config.yaml
intermediate_size: 256
norm_eps: 1e-05
init_std_qkv: 0.0709
Each number is 500 + 50 x the weight over the matrix's rms, rounded and kept within 0 to 999. Layers, rows and columns count from 0. Numbers have three digits each.

# layer 8 MLP up, 256x64, rms 0.1, rows 84-179, columns 32-63
534426495473452480556471502455630524463467491538492463503509480543506508435522566459570503453482
466518488536528583517504457565577437476491523456590486579422506536458468504532448485478540480455
450533473584484503501526549429498484423531425550483507584527501496554453504518482440511516532510
453506505455487402505546474489559482533556473509503498530444596432481470533483474438464581524472
482485528456541446605628489528438459498530435513590532467531528468581554538490455510463541448457
494441553377443528495549540561476600509565512530423509531563474430498486460510434467554498497465
496550501544536530405522536536592516460567531489592578473495524451486407490515514480552566557490
531503609479523441491559463438536469479489484566511491530536478459486489555545456549559524448523
537505430522609498501535479485458484390495513531454415584468468599516562583596465520459482519556
460611443496549579528538450527565588415460466495544570476514365490358522480571569559536488554480
541502516519501604517472544461483574453478527518481488426538494536515479570497555512564551439487
495492489573442505488617431529489475437522449516521490575561517456558540541495525442495389580397
430533519488388571559547548469535587455518535510399540514491547473469510548502476524529473476476
458493529551508472564492632454470486523596506460445560566513495485475506516452570465579462478463
570529489521570608557448423453410539538444474588437471461522454485463570494511426419642514519431
516532441536423510546450561498520533514609439447472462505663345551437491479533505534480503441527
407498533468507505529499507529497488483441500508504441485421469502449525482535521497495584434512
509509564454420538503586530516574534552557434484572452447453515559452563532482460495525386407411
483477516487584547473412415445549540512538457517471524475511484408534515478479513534522471398547
511535508531504549509505567489496534391511522535394498484466453470538418452445479510552502540461
492460487416555450597498403571534488518550487503539455409532486489509513591561418527514478594507
486463505521510515592482426496507438516479521461623455599518515519452467514538442546398462507522
550476444468434504489546510430569472535554533519477481488469476539531445502529524442514507556583
457407491493587535542515494541513443490502523506477563480549473501452523506499499444481515512500
536508521521487516567494547430466542503464453516503502459608465552539510393524530441552525533421
512565477521412472612643485466416465456507418476543614476442573589567495452450532543511474430457
468488550506468499485504557623501536536537572525426561538484454519478460475463593484554539517405
539542556508421537611538516494534484465529517396466526484556497490592455567514490432576510535532
491528497487418572577569607487528565485606459478532473439535494433563537529556518498419470510439
581476570490482491567382447520490479468600563445505468536533508586397487535450499378571504432503
477550492439447529527509504469506411515522532514524521471507434513464556472478483483540521455527
537534548538491529520508468493425417498479439492573494465533425552511483496547457541492412514549
491540483526530439518518574444436509442522523556507633444413601552539433532419475483402527426530
496499454478436390562457513518468529511546480591597528494513536521561461594482511412527514453448
541434503475533454478600428587407557476477443568483560516503565494554430551402510450478472520401
431457489474511502531568469525514519544554474508546539523457553564474507460567498549498480475417
449529530518484498427452489471523535438450612519440561515470543483453478586504443530577510448512
561565465489444470481540495545447533543501498475485428526538434495463511542505562518497465489503
555538521477417508549547483537540558555501534521535488537423449545451566517532511484537469499508
488506426503556490522430546523537528554496516454515487607488519488542509493440486513543488592559
480483563460508552414559488482534496487503464415521485501480384458447479571531516525488507513596
423452429519418506469478464547463438616550462412553514481510518575504656459544481438546427522521
508470506548463517521447531498558516400526420483545456536424542491541556608533559527555530471483
558442525587493446511469501474484435485540480613443543528502460563542410559447587519514487468555
500459489464537435603528562565478622525490470460485486517478492465559590498481490513570520407433
561553591486482409538443458484522496472487500551535465513496466482419474548511624469540518549480
506530440503478503531571630540539551457421483466451436589588517456492448420546534448476529529611
463445563482470581430539537460502464490582511484516440433517496509551405489544545466515506481544
476591588491458549469477503580578532337550423494557529520548364475483459511460546541451605549487
410439535570542454557550514491509559472524497597387569518508427524540570470499479425433446375438
509546507479584588476549527437557488381486522567469531513413552492520577606463558456525521525456
551517456447517486595450471475563510556508560455487586492505533546430522458515514424502512515540
604546541510487474510462503477464525503486419536458530456441492469503498448477480450504393549505
478572481496481426467478414494611567467468500513432467366563458609497481536592475522330436569524
532578439448505575473489519561463507504501526550580469543587522484489461442401567542564545534485
510559507459503506487433445524495568532523530475492494479396538566507499491471510496484511548463
515481438499564452548385523460530529546426386454488587582450508593473519486450567453540462520483
461504498472507528474437541548556551474491514512437532469456546563440474589574508428546563565395
537575431537515457424514513465549493403576472563440410512521640426548503540512487489425366538388
539465530519487523503476449503494463526568546475530551569494475495498524500507445520477438561528
519536537537634491437490428527476472478441563547452522467541460463516518510450478485543448538521
516444556523522549440462381492517492490577501522507500482597474468600580559479461518434494517526
529608487531507596517418478574525487425542471498547485645566436544376515499502498455526487502492
484560517518499549550487482544547474496526497462567441468513448512448444518579506552638510461451
521504502493580535569462464412513475472478524472520513495505545493525408460466528565485497450540
538533561521505561458438462549490488557462542502423483479505473501571508545443613469550442476523
451517551499570448472528545432528485401489463429567566487504465554464448517521524535513528444438
461502521524465487522568373511544440495589383524514594518557397537532562434633523454563512500421
553549474562554510612480432518550549461567454537506549377459495454535542447541414456571542466474
432526439534584477371434460442595503458501518535574571469580460515520483463534495500476520531531
549512596532462502523527468559547501454506481503443427506460427495497469487415497553601514445417
507507532458538475548417496510624443465517454508503588438537507519418515521557427497447442477438
561450472561456513498493534501515494493480476555456475537548449397473549500538496437526480456565
506464342537558555450552476415543440573427446580462565498569458530567553551469466456499484547549
530509515569525525539469539591516387452547471485613489595480443468521524482509512508490580448508
452506472461544496434488421534462460466510505571483527536552489460455520455451519545482522506503
483543526445494468486635401381548483446435489469517414477545475499479475464544484520462582601451
541495469487505512507514369373543509537551531447591509373459520535480569466463587494502502500624
519486593541509499558505526504538445494588580478394561479463508466550471530459506439458458410470
469509479523595578454452450398534394466430459499445519475501448516453466576521531515468505549453
547526384618518600440561519571474542488490509471468493410482594546545524547538517524466545473510
509553509500435542508524443486543499419462456529533518477595464484530513420496530442479492570548
418545543447505457532507418471584499461462513582479480523483482439490414605524533466510548496536
585442440618573462505508445530483442400501546538350487462455388500504490452488488480522462474508
659468461502430516586492481531546509511500510529549496522457507458374533394537513545555414504521
377534477531515451522485497531480514466487438502465508531504480509556576588613557523499496539388
496461500540461389465478533496512485543580439415531472436525434527507431516451510523495505488540
457514525523477660515509495464554586440532502513521523506580567528591469429475491482485587497404
518522419520559435539504458577529551505556477579478499501585511466544515481579399443488485543489
493547424568548463510505485493554538513593509587481556468593501526492615497456440514494450477382
515445473555504518533455463517525518574476500484421474491491491559505416523511395510478505506518
581535542475446462546430441558568452545657508491476513492563507538581508508499417495550526536527
442490536473466548547479480504440520505544461518470530469530500525548437534532471526437548446427
482532498477486524482463545527585477443489491473455484530492565561532448475463505401435518409474
548566510508557558464424499487459487558541479550499510557584524478439498560528457467452558491585
531445382510606426507497493461550544559529507493489548571348474495455542556464515374514510499531
# layer 8 MLP down (transposed), 256x64, rms 0.102, rows 84-179, columns 32-63
423504499540539485519477529592482403522460489545474541498535405542492485477479573527546470603512
488526578464456511504468418542411440482523436522530464495495481518514516561413506443442449502548
509388481511561569461551526467516500477547512604441513407484465518582473530470454541528539586607
504497494551489559465466467442492483478485525489515481484544489526484495460553517471597449491518
502483444503464553393393519543559511528431488529473639526445535530426509481457520516467476441419
530414543532562488553528489378479490443519492424522545592458482565566529568457543503485476436530
479479535559494445524491588491560530587491491519478477512591384473514469522479460435519532482559
541537447529497451508536453518477543528497515564458505504505446529510493542482470520536484488587
483547567487487502495528528450500487631516438451487532491461458452476409454449539544512554556560
530511478599487527473513514493530496473449596540467528506521552479492528591444468439409396424410
549535440472524438568497450460535520585501524460564479536538467413504450510546467445462502489492
532490436565494587390520419485515431483528518595430496504563516564417518533516555501446474456530
574540448519431434456420618418446569573463585553567491464518482569452519409474424465444481565532
430493573519496555543520595507528506541443463438432553527552474428511522491487513428479493457506
556534454531580584405600438489458443449429527541519575496580520505486559396491558543525578523540
552506535474491543475502458492434566530420418617500599563539440498494570536416524540473495469450
490570547482480466484508458447528474523487473502508522469507534546462543471510530546511459548449
466511463508503484470568437532536535517521446502497463492487571406423472473481408529620479490494
479589535481501424476599526470478616515554600479537456469539519479496488448438448535372528391375
593521429537535462468444498583520531490569544444493457525596605537627464491539523549492507515529
640454477553542345551541578496526502520423542465427565526596565584421481554498436541427554492516
437497549527520474518562460549485500493526551517458455520462561544551477476531462489484521503502
465514463425495545458432436573519466530475536540533555508504524521512552578580429526526489424482
516505485488497471490501504448515528490569451480476460450432511542487460531524510484530545522517
519646411535601504444569498489393536445434537452504428375558594513595480461569436438421505594480
475520457596517498503421613552471490514482405483596391477438458447457506557458497440571445523520
493532510501445403556460523480585494619548505393601468504579524468441503452519423497479531518513
525379503483571614488557455538388465543434406541482472493557550523463546538523497526556413461485
509444494491617501454442391479591563576417405456546445535437465510499502522459486421438538477481
486677538525511499521444500451422505467488521498472486558467474470608407471554452539495429584534
531535440521525465514459484492558499486553496432501515541503522571527551549502448479543535551495
555599450469446459399438423438478507452457509508427488440480493466443519483477464510547514440486
515533499528545535522509394513497488547418494511484507525474500576472459569561451431512457459475
458481435528476526448502461469492473596605473513437526502395467516505524514423527493515578512527
465569549543550437489554472450515528524542472474503496466510471371440586444529478452501534416638
480476474520498475530444492500512530475450515540492495487556399501495487491494460478535471534510
503473531539591549491527519510495435543489490468506494456455492570481485497510470471429505554509
505383454470573512572468412523505432471468535502480427511488469526494440494459483458468475507528
585635444465415564481492492497472457412514554506517443505528473534519508485542563485412421475527
489550509536524584454541480538557493542454476530486538465506481529521514558537532471534524564499
417516500551478406534428523496437453485581562514490514489494556579492470439528564433520477509534
551515564407542498559497487418451484467463426502445473489485522513484493478629481464491449479502
517383483469535559434464484495478591473477440486557440544467521542443543556453586489514488413400
477501491429493524473455561416402489433493507397629450546470526387554530427558473558533564384457
398575476431532554483548565498524473475488447470531527571557493465500464499488531530509492461471
500476486576433496474548540517536449448573524487449443427454488538428426551526504422512565505501
536529538423513465563467515512477528521461413432467483482465481573576564536512451501564516459444
558460410486508499553492501522508489468443440491437536559511507535502529460534487517566465529509
436515572468470562504497477584537475491565331551510578498454565445483445426497529497552580495615
511392502525447447512551607425496508607604379492497452560421432494461442527403454493432524487595
450516478489574489503427512468506593532543606488503474507462519469541481530412502538504462511468
618509556467465538504489573520478542462459476529566525451453495503470507470529410500481604503403
475507619530503598569458490492507459471519399508445442552563493438389413486405505465553468503541
353434549537455430544549566568482409600515438528586514467516527463539537522478381507505581562549
515435531551458468542446502471577511451547469415430499440467488506507517556528455490414525402501
540470560524449510547574515598563468559480476533406496578533501450435475489372515511432474404573
506466518630482463512530503583469536483556568564452470470489406553449546574524589480417641459586
444498568480503513488505460582514462548555509577471537567464599576391535520567635427574499484390
497506426507496499534540483577499430510562462510457467449506498582552572558431491512533517564501
510533533515502433515532552512492512505501480539477501509544499504476453516494539513511525528502
444460418563464533516509508454451462464482546455541519483468474462481520416550502505500531486463
504624540536546493531612494588536495581459472545485524516468400450569458443434510521521481554454
541528505559458472437449593513559533442524540440471386419514531471541514441494497578394579535471
488537522481511531535531437449427553479445459548423494500560503593462502515493471532555503536478
357472495414456456407487478515503517449463512440537460558457466457513550445606480442484498499571
477508494570493493596531535469456467506423499559569614515461438554507511566499498532427436539435
425474415484510403449475519508573541539484455578426495544508421430542501449512415468449519594530
507634420511559489594351572541508352528627525462558487493444576434508422364548598526601483397476
536451601438506544586541553464472449482491627453469473487485507503597456512497583478486543516553
521440513450464465552432539566434549543396455452442561466524534458545546465513499394515501501443
495464422555541496431457491537550495562445562502618417429535572541426591514521431542445554546561
504497486555500480516501409565486385441468522503458504490531451561543477533474531490486517437517
534531484434520528520460462592505498481507511453517479485480466509528543452495462481504535486554
520620535547501443499530542559542542457519607486509480394421504455455482555577522492547575507472
432466478533434444528510526507452457474512461510508463490466418375541515581562506511529456496468
484534538516536500543496506468499460515491508511564487475478470540522511549553455466522520500459
422533488493434528507409561518564501461476538492506548481490458542531516497468478505586487553499
451523496559621615475441383523553469488392364531479522483500499411503492473543517470473449514464
567487514447502505520526460442548559388449517560528470534382507622525466522491463491545411549553
456472523487568491568477626592582570486501497429514549523530499387523449322463574523536479358588
482517542491458437542498484399478510474527533445521441535481523476465506493489492489527493448500
508499532542483427464449516506411458513591447502419563493526479434541486452530526562478511449536
513424484530477550490533536501510478512481430457466445531508519502438435505568463432535500488493
504523499431492498494520456466493432551472418458497519544510489539477548610515356511465491461558
439470378435500559494457389442573477484446493477494482525623590502519596471560493480483464485479
496439509422502511487465495446447487527495463466476535544477538498513554504602429460537425405552
379500491494478558456491455445471445426488526469510441501453517509514534480414621572469479488424
542503628427503417636535481576510441504405615560510456558574538521442511527529532517560465491513
529568494517459470484458595456476481459460527565397492444472475496518547503475494435514512411620
427462534448500475560458559524495489543535556612621510483498559436441510491502494473554489525506
497482491490491441445505455597466539574496475544594541555457503536486516435582527601533509410431
537520488469494510493434487552482554437470449518548548503472439450473543440558538558643490553408
567499464467445501553555539505533479485430458532467468504488430478483536482455568457504457562527
424428494481522482503456505512421462513434448472443486490462444425565487496526528419415501481484
371466474535440456464512512439541526509443413456504553431538524503521475465504555583525429453479
475393471612560396499475468517474541519487433469508530431457440569495526482404538537394429453489